Part of a small language model's weights.
Architecture: RMSNorm before each block, rotary positions, hashed n-gram embeddings.
Training: a variant of Muon for these matrices, 141M tokens, 4303 steps.
Each number is 128 + 32 x the weight over the matrix's rms, rounded and kept within 0 to 255. Layers, rows and columns count from 0.

# layer 3 MLP down, 128x512, rms 0.0362, rows 0-92, columns 32-63
[[132  94 109 160  87 159 124  94 133 135 166 110 116 135 117 186 212 144 136 135 144 134 107 110 179 150 115  86 133 176 132 132]
 [142 144 117 103 159 156 160 117 120 138 107 187 122 177 137 137 156 140 125 169 129  97 126 130 127 120 127 127 168 222 126 138]
 [100 122 118 117 130 108 186  87 141  95 134 120 121  77 118  98 180 197 126 143 108 105 141 105 175 117 135 108  92   5 111  97]
 [ 34 124  56  94 107  75 129 150 116 110  98  92 107 132 158 112 132 105 121 160 120 128 123 127  89 115  45 114 135  21 102 101]
 [129 114   0 138 112  93 128 167 133 168 157 129 115 125 115 173 104  79 106 118 112 147 128 122   7 193 126  55 123 202 130  97]
 [ 95 108  53  95 155 111 145 146 129 101 111 133  15  71 182  58 106 143 118  93 136  88 135 156 106  96 135 107  77  81 116  53]
 [119 112 150  98 151 133 118 113  96 102 132 125 163 161 127 105 163 133 137 205 121  76 162 138  72 145 129 195 170 107 142 129]
 [104 126  22 145 188 126 131 122 106 128 137 145 144 189 171 173 132 137  86 134 154 160 142 112  84 133 138  66  96 152 115 128]
 [131  99 131  90  84 117 114 117 114 109 110 160  82 178 132 119 145 118 132 199 132 111 121 130 101 134 116 101 140 185  81  79]
 [115 114  52 164 142  81 107 124 130 105 166 109  47  53  80 102 111 147  99 155 119 118 155 137  68  88 130 161 174 137  89 138]
 [125  88 182 136 159 155 132 122 127 109  95 114 137 130 152  92  81 164 132 192 144 125 138 132 131  64  96  71  96  49  76 137]
 [156 100 131 134  71 112 186 128  92 100 134  71  70 114 167 114 133 159 139  98 121 105 154 121  78 138 142 145 103  75 156  56]
 [143 175 125 160 148 140 125 150 153 147  91 132 201 115  90 112 101  95 116  91 122 121 156 103 195  73 142 166 149 205 121 146]
 [ 91 112 138 129 144 127 120 119 126 125 154 153 133 115 131 126  67  96 119  94 116  91 120 130 110  90  99 156 121 110 139 114]
 [106 130 209 143 129 154 137  87 112 118 128 124 144 125 207 132  78 123 138  89 133 144 136 153 135  71 138 119 141 127 113 173]
 [ 82 110  57 116  91  66  90 133 116 130 128 156 158 141 120 112 110 105 112 177 134 102 137  99  66  93 145 120 149 152  95 161]
 [134 112 160 111  68 117 153 134 107 156 114 187 125  75 117 152 100 174 136 101 135  89 143 118 159 115 132  89 106 166 149 110]
 [164 137  37 119 110 192 126 132 150 151 109 157 127 116  95 110 155 116  95 166 116  94 133 135  87 149 110 132  80 118 145 157]
 [101 101  97 178 115 116 177 169 148 125 123 173 239 163 102  96 118 146 126  74 147 193 139 102  64 147 146 119 145 181 179 159]
 [153 117 232 154 118 134 122 139 143 125 157 121  71  97  77 138 115 110 145 116 127 109  99 123 216 130 129 161 173  49 111  91]
 [135  97 122 129 123 121 151 140 166 102 148 191 157 136 144 115  96 143  95  76 123 136 120 119 192 109 113 165 150  65 108  99]
 [164 178 215 149  63 142 106 144 114 126 108 140 147 103 124 107 122 103  83 163 135 175 128 125 174  77 125 112 112 125 107 117]
 [182 120 181 148 103 102 167 136 140 114 102 174  95 128 104 150 189 193 125 178 135 105 112 142 120 119  90 198 115 141  73 168]
 [ 93  77 172 138  92 116 102  94 139 138 112 131 170 186 154  93  87 130 136  94 126 185 126 144 201 156  95 143 100 216 121 111]
 [149  81 138  97 127 130 117 115 122 124 149  89 104 112 122 140 177  43  73 108 128 131 103 140 151 173 116 162 129  40 128 100]
 [140 190  80 127 137 157 117 116 106 154  91 114 148  51 109 167 120 133 104 123 121  86 124 143 105 170 135 131 151 105 157 154]
 [144 115 107  98 143 149 176 142  96 130 160  82 137 115  77 118  76  88 142 156 129 133 123 125 128 111 120  53 129 162 124 148]
 [120 122  40  99 154  99 150  83 146 144 141 127 174  57 116 123  92 111  83 124 143 139 131 111 105  79 116 175  80 145  64 143]
 [ 91  86 120 125  87 125  80 120 127 124 141 134  91 196 173 135 116 111 135 113 117 186 140 130 219 120 138 121 129 124 137 143]
 [140 138 120 145  70 152 123 151  99 146 163 109 179 119 142  93 116 143 142 131 151 152 136  77 146 122 104 120 160 152 142  82]
 [161 158 143  90 121 134  59 163 175 138 135 114 174 154  91 151 107 122  85 184 137 122 115 128 188 143 121 133  86 192  80 156]
 [105 131 161 124 136  78 151 122 137 115 120 205 102 149  96 110  85 151  91  95 140 118 105 113 112 170 129 107 108 200  95 158]
 [155 132 135 127 188 130 101 102 144 141 124 117 135 129 168 142 156 165 173  76 142 160 122 123 223 114 149 133  79 120 114 129]
 [165  66 132 168 111 119 115 120 159 123 118 140 127 130 101 118 172  73 100 160 113  64 120 130  65 106 116 196 113 146  83 155]
 [102 109 155 155 106 107  73 131 136 150 146 147 117 115 119 113 129 167 126 170 119 153 149 123 106 148 123 104 153  95  94 167]
 [149 142  75 130 132 176 178 197 142 112 127 165 108 107 166 162 114 186 180 137 127  61 148 128  11  89 153 134 132 143  86 111]
 [ 79  98 212 170 121 155 104 141 131 138  97 140 131 152 165 149  44 118 144 154 124 161 129 133 124 101 172  93 132 116 110 160]
 [126  82 102 103 114 150 128 163 139  90 175 137 150  90 146 133 110 155 124 127 125  68 119 107  57 167 140 104 152  93 144 146]
 [104 138 188 135 101 164 170  91 133 135 154 133 113  47 165 144 197 156 100 147 134 107 129 160 201 124 150 150 160  60 107 169]
 [116 143  98 107 132 127 121 138 130 108 165 131  70 169 132 126 102 166 117 134 136  95 135 107 135 120  72 104 113  55 196 179]
 [137 100  50 121 111 130 124 140 121 135 117 163 128 131 107  81 124 121 136 114 125  78 117 103 186 141 115 174 143 158 124 148]
 [130  93  94 128 123 154 182 127 133 119  77 137 153  89 104 123 136 162 125  86 130 129 122 153  46  58 122 118 141 154 224 154]
 [ 91  53  92 122 141 101 123 138 116 114  71  97 186  93 127 100  71 128 126 117 130  95 116 144  58 115  95 147 118 200 110 142]
 [166  92 173 150 110 143 124 125 107 154  77 134 141  87 109 116 137  92 158 118 112 100 131 125 114 144 125 172  96 102  99 131]
 [ 65  91 167  77 130  73 174 111 149 129 148 129 154 172 128 146 102 176 118  57 127 157 140  98 117 156 148 101 119  95  86 111]
 [131 116 104  95 158 163  93 117  92 125 133 143  95 141 141 156 119 146 139 162 132 161 126 130   0 153 114  93 163 105 129 122]
 [ 84 152 155 140 163 126 135 127 133  98 103  86 167 224 153 155 123  50 113 121 127 175 137 140  99 130 108 186 124 239 147  70]
 [139 153 166 169 155 169 135 159 146 141  89  99  82 128 122 117 105 110 119 151 117 141 139 148 171 152 158 142 144 144 126 108]
 [ 85 115 159 105 140 138 168 135 143 101  86  96 129 212 133 123 172  74 130 142 134 127 123 131 143 110 119  87  99 127 136 120]
 [117  75 130 112 143 121 100 163 145 133 176 115 103  72 127 125 148 124 110  91 140 131 146 133  76 164 121  49 139 182 103 113]
 [110 151 146 118 138 146 163 133 137 115 144 151  97 103 119 111 110 134  96 154 145 118 119 156  92 119 145 117 141 147 138 172]
 [130 111 255 138 136 141  37 126 145 139 173 186 143 108 141 131 131 136  96 131 154 141 152 139 182 134 136 193 117 118 143 142]
 [152  97 101 117 117 200  98 154 113 100  37 154 119 113 158 117 123  93 163 169 143 158 132 116  87 152 142 120  82 181 131 179]
 [114 143  37 125 137 131 108 140 125 147 191 149 153 104 139 136  57 156 146  84 125 132 125 108 118 127 110 137  63 128 172 147]
 [115 110  85 108 237 152 159 134 160 123  87 119 172 111 121  73 165 149 125 105 139  83 120 150 187 115 168 134 155 100 168 131]
 [164 131  66 123 156 121 120 106 134 160 124  94 124 121 141 109 128 164 107 121 111 150 132 170 222 108 107 139 107 107  95 118]
 [156 160 103 144 178 109 112 145 144 128  84 175 106 122 185 119 147 155 122 141 125 100 128  99  79 193 156 146  99 101 183 126]
 [139 135 118 120 138  54 144 100 122 136 162 107 172 143 129 112 184 147 145 159 124 116 128 150 113  90 148 166  62 156 136 156]
 [ 76 119  68 115  66  95 113 160 140 144 110 121  87 177 191  79 113 137 140  36 131 133 124  99  85 111 114  41 102 172 129  57]
 [111 146  70 160 128 103  88 101 141 100 144 111  99  93 127 162 163 137 126 110 140 109 138 116  87 116 147 164 176  61 160 145]
 [171 146 117  66 118  96 102 113 129 126  67 121 206  58 110 184 111 179 189 138 120 126 148 118 165 143 174 123 169  88 140 123]
 [127 107  62 164 162 157 134 151 149 140 115 132 167 159 158 101 156 157 103 141 123 131 114 131  76 149 139 153 148 147 130 104]
 [128 130 117 159  59 113 131 147 102 122 137 144 148 126 114 118  91 120  98 118 134 116 129 108 151 162  90 132 103 228 133 106]
 [109 222  52 136 102 127 175  94 153 167 148 146 149 103 104 126  97  76 169 153 129 156 131 112 127 105 136 142 139 116 107 128]
 [ 64 113 103 122 136 122 114 114 147 136 141 108 125 106 118 115  80 160  70 149 137 121 113 115 120 136 122  98  69 142 106 108]
 [199 107 218 185  52 113 138 140 117 140 121 108 114  78 172 158 163 110 131 103 112 129 107 104 176 113 131 128 109 135 160 158]
 [103 112  86 147 209 118  77 134 114 102 174 164 100 116  74 101 125 148 117  95 137 107 114 133  43 186 149 124 100 157 104  88]
 [147 138 127 185 113 157  96 144  87 115 134 149 108 148  96 105 110 154 118 100 124 131  97 137 121 101 114 147 130  95 122 152]
 [115 135 112 107 165 116 153  93 138 115 142 131  43  60 160 154  94 107 127 187 132 110 154 108 156 167 116 158 102 136 177  91]
 [173 102 173 153 139 140 135 150  99 128 133 122 149  93 121 158 123  82 164  79 123 109 123 123  69 131 131 140 124  94 124 150]
 [169 123 140 134 155 124 125 133 157 134 164 139 193 104  91 117 116 137 138  69 152 184 134 151 188  90 134 164  96 154 104 136]
 [115 133 255 146  82 113 123 155 149 118  60 141 168 139 130 102 104 137 152 170 126 127 112 122 150  75 134 155 158 103 178  77]
 [165 140 137  94 122 151  74 105 121 133 101 173 129 146 111  85 240 115 131 121 119 110 122 127  61 155 130 183 143  99 146 169]
 [144 116 137 117 174 129  78 135 143 129 136 125 186 139 100 101 124 155 135 128 141 144 112 104 201 167 120 109 112  85 135  67]
 [131 107 104  86  90  92 135 114 132 124 154 166 135 131 128  68 199 125 136 115 142 168  98 127 107 128 141 145 126 110 149 142]
 [123 113 146 125 200 149 188  91 101 129 105 150 138  87 124 147 148  67 125 179 132 122 142 160  96 103 114 153 128  85 128 104]
 [169  70 119 132 162 149 130 131  97 130 133 134 118  85 197 119 122 148 147  76 136 151 118 141 158 168 141 122 165 177  88 131]
 [ 92 143 150 127 144 157  96 178 116 124  98  92 127 125 159  86   0 100 138 119 126 115 142 144 153 139 159  71 120 185 120 122]
 [114 135 104 141  53  96 177 140  96 138 157  89 160 197 157  91 149 133 132  15 129 127 146 113 171 148  95 118  88 156  84 141]
 [126 151 131 144 122  82 185 123 140 117 137 144  81 137 132 104 135 147 107 146 140 147 110 146 162 156  98 109 145  61 114 154]
 [139 142 125 125 123 165 170 141 117 110 150 164 157  95 125 127 143 102 100 180 133  70 100 125 150 184 138 154 132  86 194 147]
 [142 122 124 135 146 110 140 105 149 112  68 141 165 122 137 105 124 142 111  71 122 100 142 131  77 111 102 188 102  99  91  85]
 [ 85 140  95 125  85  46 147  75 150 155 101 121 149 167 145  96 100  67 127 110 129 109 136 143 104 134 106 110  76 165  90 131]
 [122 126   5  97  99 108  87 124 129 164 107 158 193 119 133 129 109 151 133 164 124 155 134 118 131  88 138 108 135 130 152 175]
 [115 129 122 154 109 155 102 104 158 127 136 132 126 126 143 132 113 130 133 182 118 164 114 134  96 129 123  98 133  80 150 126]
 [159 106 126 114 100 128  92 102 109 134 115  82 106 175 120 128 154  95 113 111 121 137 146 148 139 103 106 172 100 139  71 106]
 [131 128 185 130 147 118  93 169 151 145  92 104 147 185 132 112  66 203 134 136 142 122 139  80 168 115 131  89 152 116 116  91]
 [147 132 143 143 149 150  94 121 101 133 119 145 109 151  91 132  69 155 126 128 144 120 121 108 232  96 159 100 130 164 106 110]
 [172  93 172 154 116 122 133 153 131 142  84 120 131 169 145 143  83 101 114 141 126 152 129 110 141 147  81  84 142 147 176 161]
 [133 144 147 144 109  96  74  98 126 134 106 123 189 168 122 130 115 148 157 102 110 135 146 155 157 122  94 154  85 141  92 191]
 [109 141 108 115  79 123  46  70 104 115 168  81  92 168  98 131 211 102 106  97 127 129  99 100 105 128 147 161 117 195 120 110]
 [157 130 104 122 141 122  81 176 148 150 150 169  76  38 108 106 148 118 160 134 127 139 116 123 135  96 148 123 123  72 119 140]
 [158 149  90 155 136 150 109 154 142 116 145 124  94 162 130 116 159 145 146 136 119 136 107 135 139 138 145  86 151  86 138 223]]